From a checkpoint of a small transformer trained on Wikipedia: 15 layers, 5 heads of 64 (1 for keys and values).
Each number is 128 + 32 x the weight over the matrix's rms, rounded and kept within 0 to 255. Layers, rows and columns count from 0. Numbers have three digits each.

# layer 12 attention output (transposed), 320x320, rms 0.457, rows 10-44,73-108,137-172,201-236,265-300, columns 128-191
105092073129158106158116122137150096150106161134172090165129109111165093202098073153138118084176131134185087140119122152106115163105101155125103070130097107135138126147089141133151154177091094
123188208158130096170148171115164099118144155123142137127126088184123085117127082151128136181166132108099077113149131104091166135101101109113084102143169099130121107125160163092160088120042106
183081087116132180139134130121137134108146178144092135130091132178113173144113196137130100102111095132131040121142123080156179160151096152137121090115161134126179144120151117122121116127130130
133096156117119100074113178120108114138145120181156160216111069105126103152109138130085144080103108067116110107134171125165087149131114119144186084116127096144125083091158149152137159123138060
131138134162103103150151165121122127103141126103151092120165148099109175079163123150143130107128098183133163129100161129144089110137137154213149134158146108171128228069126145127149107153172128
163138112156115119211133086095133080120117206116105141045130109142066141112121141083127144137140145102102118119120146136163096119166089185150076186109104145108107138152179085168101127172084122
114144145174128183143132141135148135092127157137203189110143123125157147017080053137159100117127104136141137152149139096139114128105122090130162145154124104140148155127123177150133152140142166
116119099081099116122126099126071131111117117097177109177158175101165091144071079108158115128090160186101113138101088074147127150113131156124115085089200101140115189149124115117133129108172096
062146122116161162086128124125173121168125147111142144120110141157128165135135115123129129085085196133155135186145166119172117118129120115077111111078117114090189170122100138118168121104143136
080184164111126106127097190120135084195070176124076127141102136109125090140090121100103123115131076099100158138149154133162135119167128196138135137157134138122138125139146150195155089077137159
111060137094115123110128119164182136141146141084137193158132093092158145142190100130072181104107168116144076152115151168142124138093098152157164150129097126099117146128136091105095099089113149
126117184133126167170125161109149116122123121137077148151109202150152038131187152146125112112099091117120112186117158115096083141100133076162138112108110125113089122111110151128092067156155102
090189084124075135202168187140161138123114111159131145171133121159124116073213139091146124090194109091182123107136194151121101109159196112112180098185150139133113157089131096115143095135153120
155061114181151164126133152121151094104128114135114090078187060129123160143140088109114071174110130154074186094111145147158092137168126109112157163124119127124082081069134113156154188156196081
113129116079094162166117170130123063180135166124153132094099133120083081079139155122155108114099138160141100122125117107139175134140135168125169125127168128117123173133118082133117090148108112
122131118074146085146102115143116102122120100140182091144141162156131132119088143065127104123116150141143163177122141145164148148125138122168125175157143119152113158173117125071144105139100158
111092103112142135117158091108110158166163140148173124116137110127131197111183129150151148129165167119083147135086148193145090107138121147130120119076090104162185099099161156203115071149152170
101078132121149155140139127106106141103155151149148110135150109118111108132114111145114144122143118215145117139120111132182170148138111103170150106135128185143102097152145157114173124129150155
103175103115106114158159047110158087177169158143146106076093098149114098176136131162225089172000106104137147133129149086143154157155151095119151079101107149138126051111123114151105169137106110
107149100129145136121177107111162068098130145142135168117110122107148095126143123157085113150123123117102146168125171129161125145128099166185160123110084130110133133132133063125131149175144075
122113141136161173125153155128128160107092134127173200137134139102113183120172148176160164138148146118130112082132133064107108127143176142124108149125117128124158125115067165141139147150107163
120140153074161149138182135156127138129120149131161101128152127089090115127127138112113104145186128091097100127154186141173132128099118124131125170102127116108104120112107096065044123166118169
118146163171105129140137100165111125116139087172125128143104092136156078139138148118112088158085107152095103176125118099115128151136126086147112135121125122145103138104134105052120138123157126
181144139097147151135108152119063091100186102145100124174130112110134119144126154120133143106107143099166161166120110159165057134174112110067162134079130180129098180128129103115155112166080142
106116088185123164109102179152152094114102173153159126105106123191218119124150116162130126104127156136138135068126170124188138140158176142159141188051147114166159128110127131112091133172098149
152145056174092105133140139085137107116157119146093079112150174189117077152119106092083124114139118159141114118115131182093107148159120079137122121135112101138090116146100122179127133111156131
135128096060113100133118118065102162118146148131165111134123147119176111166124141115157152164081115142116109122125113157120173136069057192103147099120129142163140080170130144134111166080135144
155144095121190130036107111122119148140153064098162172091132090150122143116135193139145135125158128123110148087140148088147079133187161144080149138131135172131106073106176161106177151121192172
124112114096131116155150115119138123151183124167101136166156107169111125089169164107139122142148082092081073138124132155138086121080120136103084148150124151173156148151146148112164090095135140
169140119147111118131148117130149095135118162129181083144142126101120112105172131150140095098170095157203146123106148153124141197138075118120193159140141171111121129107123113131172128147138111
105116140119133129151107172141095200130085129152118133123179163091188064156143095131134137118123137119136147169115062146153106137120119104135150178110138136117135154200174132124112156123128152
117113121079092131166107139175062112110137147151170097113159142150135148122142123075116103146088166087170169108099127119147108111070099128108097105150145117120145108127136137140098082148153131
144078085095142080115106143112112140114156080164141127133141090089173134129156110165116096090102118142103089130124114106159125158087133123122175134120091170151118101168097151106129155146176121
131116134143067101121119155143183093122111136111142113141150154170166096125133153128093144161113119227104173086132127088120106071137141105068125175097145112163129132130110145129104136138063120
125094129127140123141174090148104150151112111166161126133119127142129184129139139110122101086100103092147115128127138115090134150122147158098121124123182158123118124118130155124097117120135106
146145151156105148179195177071109162127124129147156211095090184136117096062104075124100151191129120107137162150128150128063205093070122074140100092114125064119113073135058159118154168164085222
112099199140157123076080147227102111161122127136094082118158142112154173112134116126097137120130136148098167106108160164068126126146184150131096169104172122115129119138128136141096101086136128
142126111107066157093092106187146116116106141114071104120102116197130146169181136146131148081197158231079138139156129148088087123097178118095108121088096135097163149096158104076088144124111052
070200130161119110145131092149170120140124108138223163094116102132131111131141095158092113108125126150166128137122116137068106007123097044134150112095136156078113157107108145100120122155114061
151120126112177176137144059174123123144132148048156070103088124118159114155170072129139077146151122117150155137092081089140195175143111140148108114136128175087140141162107143157101106117111140
110118111155043124154103135103095098147148175156102143125062115136178120152136064078159085194117095070093135097141147139085180142122143094097055080086137106090174095151145076161061088077103159
102116111079125192094110202170146110149130083130098124111131066160174128099154090134146148167108135099130162217110130137063111085145168086138143174072083129128129148120072130180144159090157146
190081086127157095172120086103202182130125144143066166090118120102119152113094143171112140130131157190123126112076156143130112174107146170126149116131137077117174116146147090131122142138130058
083115148117096139099158117150191096137125173129166167138125131174080141161177180138156154088095065154131069124139158126109151133159164091100140118120138180090124175109193136059129133116157130
119122124131125128169122130141059122139095147100033090109108151158070154146154089138146110168172091153077026108131095139109112097187072160154129086161085133168108208154158180120103152147181127
106162128126124067154139109158086136094161106215208108160173109103117240179126150121162139086106134076174148121165150150123170071108157098156110139027116055126083121088081095085106123153133090
111159156122082112124115139129086145042093127105122020108078150152105105124118164097151066122121108116114160134152126128137053170094101047097101111148131120204167110123122141123180151074166142
108109082121134142122147097131178120116134136112201118156158130099184121114140156139106118124143116122122132163154121124166114105088118088147115174170167091133131144146106163179084086171106157
192064145108230120093130104041148212095154114135144122123182159105066150155163102079083136168115159120081121087071082148104136180057092143157103132186151200144119122136149181180137105114180180
124144163089127111058157081154151134176120104129225076224154130100118133121119191105136182117124117128146037115135103148098104090072147118082100124101114145099094140121095157104069096160137175
121132111155144126150094092164121108119133180107116146095140159108093115245085183121107160119071127169181147091192167143133055133120134120099115091103126151093091075114154069088170150089100102
091103107160125183087181188152152163143128138089105108176167147157090131145124116145134189148139119067209065119098132137096146152112109156163180135125159136115145106152200133168104143109139149
126128145141193139068113094126138084117152122141124118101145152080129122098126121100107085084150131185141169140133084072139115153122106091113159123149165109118064086093128120064125150131132068
185164087145163128131138154154143150044176094199111098165132110064115154081132159063172087021167156066083065125073147169138178084121134192083121175125144172170126170130133134184142102097152142
133126127118119139100203159147146149099115121079125086110150150168127083105129121143076118087123128137071067160056100128190212146101143137199034150132120135097115121127173116124140105083117111
065143082079167081133131119120117131163102106083160104136152137190148142182145136100187135088156141153169123095154120169131141041140158043096135103114143191056149129110116141103096161049159172
097167146133078141117076087161158081127172146155108182081096164066109035170159126092140114071138149170144109094194124143148160138183160112078104159162138191093139107133178114140133098149145123
114138104154142150107095181104088165058100074124107181151101048144159143059090133181146211058111147112130161132137082128158097072084103142156151167082132131124152167154117176093166056172141109
217051074089123085121172141079117153124138137159121095092094141133122107181146104189150164084148157146160151079148152157119059114112173119152151113097125102097144169105085141158094125098145139
050152153123155061195073180114187111168109118170157135110112156167083185137116102077109145132124126112052083128122118141071141105137150125157109118153080110133209184136164129102030153146127164
113134102101161137153136157063100114192115107155134114146115150145129104045102101095175119168178086105172155162112120149108090136130103136146185109169139097122022124153095167152145111126138101
085156164011105086096172108176081153104129110162115142134113132145124189137148155120179110147146117086139125100134120143148159085177135126102097152091109094047160175089072111116152134127161135
124077159096138152166083134150151125079123148086073112099119146155103112101213217178051097100133140173127096170104177078138081151187126080142156119124115118149196154143162109146104072194108107
075113132098140054118105129172083160120085128175124104090072140146140121117122105108166163116143152159129132115112065164147132186133077108159154152139114134172121182199115072143194080084155081
151111050153123143132121114143106165178112076123160171140083125038161081106108184125119159152237123135127122057140109165140132129098168142114117104109149070072215152130149115120069091160124076
108113121128117128156190168096147149184180159103130181128090156107172118165094179173099164131146131104132109128237142107057076131136148115137089108151113147084101063094135162090162140159084135
136138124093150141145051147121146105182143190098110070161115185166121192142115207155120148050077080136128093080094179061155143154144135173127118108165057120124100163113125121194177140113097128
143117078156086131142184196091133171099118123113124182108178145107096118108096133096149147193089130112117101138099159176071196181153132101165154109117074183145132105172127144104111145099123181
089228201160089174129133147157138076106108124117129093181128138138100146139134148152184133152112122100169150104139111163089149113169074130089121102104156174142151130133130099156132133132108151
126192123093136178151190140141101124092183046096084144113114094164094038104114142144160152100102085066090144106155086140152134141152094115146052148164145128097156089177147134140122114120231203
152090110125119159058074128165068081105145124108120166117112161105102175152126063157086138192160126102126105097113114104146112221141082054192157137161101118153154143159123124157107076172083147
095103079160151073065067107158129159127117126081078095091118116140171097156167171178078161131160128112122147129097147160115091124151187124143185137149117112113124157123176165107117154093186102
113126122122106114072162098152084197143084091167093132135119097112099125050162164144120086145122163104096120124149134132134156100102105159152184101119122141141147112148161146176160062151154094
109098085100135116119130120126123132157090130159127183129086147104152104144175112157100109084121164104124166122132135112143145144112121185118140194159110085125098113101089080093118133108156140
139087132145146059169099135136079157127169137149118120126196178115084091120121049113077119121125100165063107118099151155102085148132163109115090183093126129217082156111091146137109161120108158
167102158138098126107087098116133133163149105140095110140128157158090131118133111105115106087090120146160115111123093113128104155159142082103133166079120140152116167162138134173144151131083182
089147178135164184104117120161140072120116148110157094106114115091150122155101170138104125135124167164164091181088141124184094164168098047032159150103116138097096063139154126050100176133138111
088116124147113055134152069128137171080105121116075127170196161103116103132138142136140081102178093123073125071111115143158150106103173123086164091151135169118138140110153134162129182158168147
075153155117150123099126148113114107097167097112130113167114125149121084157173157151130126128152113150113128186115130122149124137182177105067187107119123202074142106099185137125141101110091128
108160117178121113103163138131119137085170106159108081108110150146188118138130121137094162052121093096127134089154089136118066128122108139136115139122079110098155124155159188115150087181083171
138132166139059146117135161112071106158049108135154122133171090078091094101109184147177112116123135130095176144139133126177120113116121071110122086162114091163138067131137124146083157156104062
106144106154057173085167100143133140165124112077158155143127108122163092138139118122093120133132136153114059101077170136122095183174138148092172073103124180109132106122092110101187075125125119
142122118120115086129170082102130117153161147193185166158124100127059169179171189127188052142157171069104107140111154081123145147165172161141124123128115112111184144171117120108148131167137096
129150131117102151098083162095130130154127181135128129137078133113137126107129102119088145111108132102184147117155149126211105097165084139072127136138072136124113148103111168119153166149163043
137130137130145159118104172090120089139091149140109144096086104127194148130056114151114160143140079159155086144099149100117117141112099134111138157108063147157160109143107196081097128141121157
165183108096107091158085096091156127112173131113105099118160106121113141171171081139113163178086126090154146138151087115124150155073130162162123127131131145143139154131150110120122108133148161
125150100164163082136063150140140099112103127066111118157095157083173115085135128098117171139150084124117147138099159153124078131132155101077093127109087122150082115109154125145110167146141136
174090117133160106137109123120112090140102166071154168040083042083101106154038156168108152162118141123105126107117200115155140093136139105171170080126111110162090116085081100109088139129120150
155107183123125097172154145168132130205108149142114112126126155178169144142121176114113114141132089161127069120170102100133137111123169127178092086148154142102123147130071103095117195112098125
091116112072115122079102145184096169179089140091110092136125166120129080181148138101169120181100107161170212110149134143075165126146114074162108109062172105074101095112131085092179111089131157
142140125139106140088091169145103117159102120154132116158158113159135181089087123086098127108189125115181102113114161149133120123143106142110182129156173197073156099144118144153138111122126134
116103108149120122077080120156160105134176104189143113083084175169132127118117093126109204125093135096135107193170141109097126164106135137129106094193141078086124130190177166085144173139080111
115100093124119099168129131100159088133145142148159129122099157118151162112096065138169120143161124149174178163129143195149082105078140156149147114132123079154076162077108099116108148131107150
127117087143173150136157078122133107181142108111127108165132117147206152163107141105104150130165127144099140076119100148116090148159133105173145099112126146095112121151109097138168128155125111
151203105119106094180127116090115164180145191094135111148126072086092141137064192135119155118122045113146134146132122236203102049145115132206076166132183119160110117150129115192137112129124170
104162102088122103113121160207125173103095147108138123161191123149152074157120158154157104076093135117130105169116155098076097141113093076166123135145151153169134089120175136131107101126142134
104162136117091053090117104151158161124125094107100130166161092110102111133176162092073100095072216090118142156088135110075136116085158129145149086132126112149164124116129099128108073164143163
135096115127144131115071153115076131133117158140121160115109053119087136152100153146126121129153153096139069128137129098124134127137145132064174105134131129184140148191142186159142120127111105
083153146105124125084124119127086163135125085152076149147101139118151166187139108137139124123148140152089146113141091130111114116138152100143120149096127117131121104063171144133098150116132107
137114168151083118179144121147101036135167157098126131084151098140141068117111150187111149121049139151111100105135108169141164046115136089165163192173181107111159128111173140095064158128104144
112168101199110092116099163142161132150083099122154150151136166146142155146144145129155061119132118151113193090138164108157108212173111072099198100089148116092073081155114107147093184092094134
130134145094113143127163124093131083127166156116087103162170177108109117152175100115155109134141136073083105102145107086151142161054110173114092101157138103144144131126136119157099100114112161
160085108105190083171110132116140136104214129161127172114058115072117116117161154127192068187076150071086078121105149184057084140099155168096139183148119163130168100154116128142116097111168149
098158125128163145098162185150118171132129113164147119096136163183174132081139099149098099154156146147126074122138095144116109050143128136145110148120141079100165134108166115071144065145120112
115088138144130094119156150125152143143120099117151088085149163145169140183098089136078152065144112135143099149129142092150111177101109172096167125123100128102107123101082113202125132126120127
141133172125123092095105161087186171153135148146076157136134068123102184132091118134166126143162096152145108104065131125131133154144107150100138152134129146153106153128131108127115130172088131
092098105155132121076166168144181156161124156141112075169148180118106079160129090126129118106119124115130123155145101172098157113131102161122190152078126186122125126141118096114184111071135081
131128104121186106100156109207120168098161142157096107083125119140197118127168150148185115125111112099076116166174140125136119143135141153136078193132147143097088152163140098124090120088126109
190105169098101135131143124106150158104209142088129128138141196232163071104138129131163130127118094165107163137127136090146165093134145058103122168114184163125076145158134111134085162086137135
044170092127186174139139130112148159188037074155114151172111149056108157098092150029133128130092115053176138157036097162128087221185125117163174099127084163081131036157116137244139196184142094
118124166152166160171111153114127099165066077089098131137138157054149130118121118138151145143157155092195192199176120166156124134146121181157162085184087105107104092113122121157086169167190131
157171172126080132178120101128116120107157129111147112091131181194141139127107205146176165098074104133110088115130146124107105094108143163054080149091078096150130098137129104070083041114139151
193074084156158101160111080116123117126104066194132144092131131119139064080115146140102134103103151102039130170117065136164151130175149115136130116161105168153126103159170123155135178150132101
105091159114058187031134157175136122119173088184150115188092132077117110133192149163154115094152109156115076143096080097132136229116083135163092129140073096158122139130144168129151120075126135
151124081106151169082149089164072175108130187143108171180158111069097189168134166105139129145112135109084128105090129123081167090133119121193059131130141164188100128114152117065130145135134147
166070154204155192113106110168126093089151108131147152106148139111057218117125112108162131175105171145130136149168133198151192117121155094140121133152059127149119102103094106145069197123110092
200137101170131115164172122121136156040156148111131158166075149106186125126076088140141139101082172093076112092167107065099137134111151184118164188104167130095134126134129075149108110097115147
135096153150188181115106104073093094090109084161148111125077121112141207141165156132170162207121070187107070116182103092087131069076094096115086107135161067215128139162100209095072157199172120
171151124190194217167108168131083075136109110102164100130149125115143122068101086123104187075154126153165124140152096138084130098133154109108125104107136152156121153108085149107131080106113120
165079085110148075115128157165070163138160132102123081097159139101117113165083177087138135136121152183092136097120097123116118135153142123147107108112157140167126185133157075108138122111117227
162084158083153156120105051172093094192153136112185139162100165154104134173152145113171140109068183138093160165178091079172143142173142103177125135160158110121156134167141122145117137120087099
095211107132108155132178135111173181109122110133092174123055174198136111103130151160090077064106115079087131161059157082085155165070104173119163156112158211100169111129117133125145146053146097
116099168159133114062193087082166123093178092164119140124078153190155141145149130184144091104107085134108126115126152141089163139107074133155080162129145111148118149132088161111129081126087128
098131107123053076118135134136141157137094097175173153164126118102158136093140152108108092125150117108137138135128123115144114085121103138122092082156112129134153105139095149092135089145148076
116125107120087052108096189148151114143137095094071130142143116083110052188197126137144122136062085096144126193143174135167091178161129140107109202121136185111197109167153154079100066077145137
157131112113143125130039097121157095105112157100086110109155140135050223111177144113080167139105129114089135128103138149129086122105155109104109176147140085142107178118120180134061172117119100
149126160136144167157124125076161121116076116107114177101167137101093119097121090145080113113166168121132123123142151130148024129089126115102168145165073119119109164142075194103092111139169134
181120165139087082120072155101095155163100137118113109146156125083080128134166182160127117106122135144163075092101134122141187109122095069079154119187137172244171118141114129210119103085156120
092129140108097110108139105137069185112126143137166067121197094188147105154150151141098076126100134088092130085127127123120203107087106129142078154109206134086079143098167205115128048070180142
148138119144076099135050142115144158176124093183090144200124106117188138199155109174181082122038124171085136106090082081119180140169147131109110090135138164162134121154161158139129134088093110
101072112092157168107162132060129127133089049168142150115132162152109162130117079101108117135160164162107144145139144119153110125144126132000108089160050052111173133149143108097112139186188057
138117075178153138068184115046136115151120139135107144109150141115168149088118112137104125151095110083122133123170083077177130018082090144159107076150100100111120102158055207125202077084163048
150176168154128094135074099142139096115107138176146137146066177052167142146079123175151118139185082142211067112111137129159165120155081116070110160201125143125078166132160133118121157068141104
111159137144121186200201057124162122122114143134133140134110135077153142175153140141123134176063140105109166124138140146142204130165092119212128139123152142105082131124125135066157138177094143
149136117152179163145124090115182106080156171151118121168174142179161107105129097084114091145125105071168114187132153113116126110133119134085122186137152140074138108098086165142164151136145089
183096121089130193172119168129128136132071104105164137157137124172151162146094116149124102123127148156207076119132158099074136100106183096134112101115130100095082148107064126127057109152115144
196138191145117145060163120174090133122185145091080126106122148127078107153099115169104109140097113148149114188127128153061162106128179145155088146104104164116126146183169177139149148104128155
143106158146167166135071145160087198096140091180076122134148072151079156137145124165117124142071164154079127189111132160174136052141165131149101176096160094120132062130081140125099156142128081
125151129147101145162188100104125034143111106104086110091095137205156157170094059158110141113136081192212173123122177104069178114124126150120084125085124066101100116060087170064121095120066063
110150117165110143120091127139195145172147142141119156162098093060136094176122139123152149058088054065126156117066137084182106160137150184095109080116148119144092098148158105187117151150080128
121153141083131149119185123140084104103170198139173149098105144119136102114166148060155079148152116140178120133121155198093090114165121126105130156164158098154177143108159116084152075142119152
092124081161145140054135124154180108170115154147147142120091142095121150102186078124139104198179127132129109155147157167161187144089153119103115116073079140122150093095207169118192143184151114
112156118090224104171118112088147083143079142120110137097140159137194160089114076154099118133117053127110182172103180125140139078099146106088103160103144141090096156086087137177150181228135149
132189156118096155115145122096146109167131070117153182187121071077100167116146125097147099106103146138178111085129108152176159116145120108078150063119116156115113106137087114165117120162071093
123148107168141116199078165093160115101084090146182109115129168118075182138158160131150104090114139089188126115121115126143136107125165137186150166178118133109206118060104118098141141179115127
145107154138148098144149128153135145136141121074173099098180144131124152159070111164122128126104091146151155080132156083112105022165129120154160148038121160181146162148111133118167035144151128
059123082138155163071130121135168130080131142144127125159162082180148122084167145154122100164134181149079124076085155075156109159092139108097085157162104154126162119150174129136160135074122086
101121117132146130119166121167175120134151138107094112157141163132197158121140107125082146164127146168100131147157131111139137116140135147144150131158166110123088166095157145102151149125129073
111124185148151118045095133133193123148103078142097128162165155108165142160147121120106124110150150091174121131190132114092127169065117165140108169076135117154113128112109138188130140165126080
129127132122197129150096119083081108119117144180150167134144125134174169119161109097148126102058128174159194117206196119115122093160165114090157129145135076091161113110085115109113086126071069
168122117103134115150112170126113121160113068129135097076112152173121049085114142066102105167095124103150163095149115161163138137055106102122075171154131083131150072145098108133082108121099152
158173160086119116127142172158146185137123154116139091102112133109102075093151151145112143139139110067153121109140178144145116120106093142106175094123110156131154080135122139178165146125068086
119117158154163117087121147098113091157129155206113161122140137118120129074163192133107130141162087060179149135099157152107081077155204153161102156138109095117106128096093052162098110122096124
151157120135106118148088087143173123093159051088150136138197177158097123102155162152164093110170206136214134166168114091137108157082139125066127122127112109112139141131171075178133115069102109
181152149067124128095104130100095173178140125148114096139151173160093151159108147103144113185077088127094118091118109130164206111169129177112186121109122124118073084135161167194087174140115116
098130124147100119093133131109100061175133101106106138138128087136136198148129080124138123134118116174163115070140094121090144115089127141102126137101092134128189088124155158132130136111135086
156151138176126098127114116142144133147083071146085128120115105051140042113114092162137125156136135145110150117135106189070144117116088145111078108076111085084125130097094053135157185160135124
158180131144158108165117109163082104131092135133160168102118088141153124134084109144135147117134120183189133115128141111167131137171128135120109065083144109153107090162146164118115130141117081
079151112141141153133102130111084177114159115121123124155171117110156128076131137121118141094145111104100106126122095126124139089141180107190220141168138169145157120143139137084173151159149125
134120100150087233166168110114100096102138134173140117160101159129127125111187118144155067119136130217109160128146106165139099152149164126106086146086140142109163122116175126150159166138159125
133130118158107181141123184108151105094088162159108142177060208187147139118060117153151133181134128086151118122150134120077171091130136149093136207083107092150125137142125157145115171152106116
156125115185119144190180188106099173127115118124139150106135082150157108131117140135076109177109141155132159131189080111113150169118129135146157115138107072117144109087049126131123123119154134
128072108159160127097153133170122179132129110155145185128171117079145187179153116152104116169112116144161153169101084122062137139138134147101074063101159100183130115127153111148178127149133119
170109193135136126131157158117136105098092075163121101157151108128112171074101111107152103149130169159092154078178071063137131172141120128139090194119129096128094102125143174158142104128132175
149113127105181139176105195125126100108126107105119169169092135155083105108112148060126132166216069166115089150078115148127102166112107137145125073130080160164160171147156082110116132140136136
115177164136108138139156152147135057113156208086169122071130129120122113144166116085088106129140108124192147176107151126121126104116159137135087080132135115156147117100126100175158180122100145
106102130119143096123105100160146124116141190106172143134156180082160154125196147148142133151109137129126088143097132105094162160163138135127128172100129154134154117106131157141119190135067114
105133180122136163125121093183110136133149107118122091146109117084128111109133094136162160169146102185119139104118126109144172209134169126103138184030149132155135103177106133142154198103157130
084093121038154131128207105171094170144146095062100148108166160134120152151112151120104151137100104106081094179171140082109089082071112115112110132098082140099148152144110192102107102070170142
146087164166165080108100167117156113141141111095137138145144165134106081118099085151142150077113141125148100106154108121120081103162138138077082101132134155175098124144140086160067141092170132
153109121153090157141121091117133092175156148081132128135098129075134191146148128121146183105080127133149143118131068127166088144147133098147118103079114113146093143130129120108135119108110136
160146128085147090156149138102111149089149148130149169190100154087119145099139124122145105141172077089122113166118149090151137107125149165158125133092095156130121151154132136093132157118105076
127109182053130065207129094120154139060087191148114066078114049091125170108137075092117145106121136096153114094088092094146163104166136113099175171117126113110164136078108100085111086117137159
171161136112135066126123115165145131121116096172162115105093136162127168113135120107149138129111106170119149126146153125108144153114123122129115078045077109149102216138145102132199124103149103
114108165160133131055174068140118196094082125145158096145177126110094132113132137087149153175168154078125109151153104132119131114150107077145104122177158173151107147141140119132133123145126200
131111199136150105106064085080115095112155148094110092109117168132108129133103094137133137095160119124094119161153152163094196135143087057134175174152087114127097164060065134077112119080115122
102150159135123123128106097125111166196104172169037130197149095168107155136099199066143168125118150071110127151124097115113130111119116137128054092154128116131112126126119111128096139113126113
117159095116143123176160162105093107097108133093127131129115156108157095165114192128129166119139139060147094150127126102092164166092100107169168123172119155100134131143100105109148133140170136
104196095220089115172088138086099110138119138111111142104145086130095066142121184098183150155158163119183167121202110121191129125118095144156128123138142091111126125160023138087123145083089128
# layer 12 attention value, 64x320, rms 0.0523, rows 10-44, columns 128-191
122149165199132193127111083134114212122157166126097187114075103172161110145157132106160194146081139144121159083085160135184132088110112070108111126112176172151127159147105137081135144106061114
120054136097144114050095140149077123057121114166132055127123123081189135131136186116158091105140154097119115226104128252163116097164129146107125169161127158147134124202137128119158152115132132
177103160122140091093130131100187120191176116134123174119127093117201083154141135091118216112153139140147124120120122213167149086165112192141159129102121138105078086158179126149157111168165088
106143087144132208132099149133106108161094144105182139075141059095128143157118154154180108106157154136069114164175064117092156125091135251097126172146081219112163120107130126137137084111122083
069098075080174095145108090112119137178191131141095127120133095172119139140151152136153129169133074151094111109128094139126161134180110119093125070123101100116096073133130124149170108111108152
185075118084134175128138149167138133087131094057136139115114152147122179110120154142173100127125068120163094169157099146181148181152122144081068126134145128136100131120103072113172217115071126
178179124139116069130092144130112096106109154105130153141166118152102180127167132122115151143127168120095060132158141084078129132145149144128093118134177126120112137108095118143179130143108152
156111170138159193144146165121171087137149114141104102117150123096147159131157157148131111124125098150138123169157106096195121165150159132156112140164112115152081112139141062113111129122170130
139111116173074153151113120130167111130226083108073101117120159121153148177092114116158092137160109117155134096099172129113120107082109184091153163166127104127086141118148145086156175141084153
105099085141156127118192095152158055146156201168108211105137079179137120121118113177125158149115078107117147084069089092104102142079115074105081144131152106099167109120166121163129131167124116
104136098102140144145082098120131109117155097114097139099162169096131147079098104139105113111117049120123140154148097129168132117071114115131128111108148212000116192118102052136169169169153143
067100166107228098123113123173121138079178093125118130133112105073157111109140149120143143178150108096075116098065135035075144148154120217152146092115156114177128053119172078160155101144143172
182123173099150097096112108137087108163158158064096078118109070153086140130080141113068093177113142103126173222177135055182140156083148132147200192084138082123152090085121162151084143104047120
124117220131086133137145102172110142130107141154117142185048178143143075104121212147146117118166167063147165188129086116082145118126162144137074153151103111103173181136176118104075153046104118
156068114094110150088164084181153152121107128161180085106164115145158113126107095155106110177154143142093118108173127127194131131056104149126139148141154084086182128122160120167062125182121118
113111151182102116089088124145109181134217131123112130116073117101205160097183097083094160106121172148147129122132161090114162141139103083075118144130096099056188185113097138123081072104130122
132151141148157116100153114164113063164103103174134075122121113161091109164079146112137081138123134081150133183106165076151138099112086172174119138111148165147120131161127143152122141121105150
186116106112116124107159159081179073151144119089097126181109136142128171119159126172178194162172140118114089119104133084113075144098146133112128162098079210154125100135097083129106113136142129
096159153147145159105119134126138162146110125138110132129112183161149117059131143161187149071136143098054199082115106169124085140140107182147206196102081123136096118101142203104141156129131120
086094144108128088148150181111132188177132139098119153083241116139106128129152173156127164133144147147118080163069139159119124103140124139111144165151134129097136146088115186128124083100118115
142108083130123135133137103090197126181116064126099151155132105167138140151128136118126119112089180113093084139141149121162151074147126101150106190091158108130080139153119134131111160093123121
125126132128105097114125119154150166118114122138136133096146131197121093132111132154152119117116176135154115096142179114109094126160144094102193141161142147095116121127114177186102100144114102
157036119134127146136159174113170119056116094107134143181089142161154135138130068111102107123148191142192136120121131154079139119094117164135093048133141166168157124093174061068137117084115090
116038088139134099102129104067171158098152135159128060089165162164135145137186148118113107160136105144128144101106140086136135093123132127127047111145103143067117155085111106139146126108100127
131123119144159080144127153085136151146104120145102075124101109098177161121114100186115122187114104134150138030117094152163135121145082106150136134165124176137128058128102081177145145161138094
129153127122130175102147089141192122149172180064060099133095133056165175116150091115165122111137088176108155134112130099138128131105158099141075186188135140110233108095113126097047130111072146
148114135218100029109130103147047151145111083141158143167145132153114127121094082077103082157167052134129128130164146156175138082133158108116100114163139128070107124170111138090189112089121150
064109103135155255146141098100132140102105177137063111050197137130091122105086097118102103112154184135168151112086169124111120130133148168086082105134184124157090149116124150186169126150124159
127100179113101104114120152148140087139131128111101127144088126144150116193104151117112153118127105109190144208138143150108153132100128161152133104183111214135185139155120129178147081124176110
123139111133163157141068114120119113133109127105155202132076131100178096153128202080151107159108149134141110141038101168124177152178126059123108135089172115114140153141129162125057106147106130
106129134152101176112176131157064122119141131090073099148132153143152104096086072104103193106173147186167138108128083111167140094121145060114163163106166098202121082072137161121106148179130131
162153098149146205150098147205141175172124172112164120184142076124072104152165139137183118090132088165105152142137066145140128120110150156130086158150132126099134095104135134173166163166146115
149154091179205094117160108152130151113158136134107166072099109134109143145118056121209202149143142123165124133072112117181132153085110119143091078120127102139128154108159112168121042101089157
114150125123112164130141124103146128191060146167174113214175107144114126120122068126158099150138201166106103161169072112110130139158153136160117091130109132040072123056152190117122149113215119
133123185160126108141111140142172141134147118077241123131123091120150131104121185092180140177137111133085114082147138155073175124109082065102082059050084098148113107123216137117146111134091113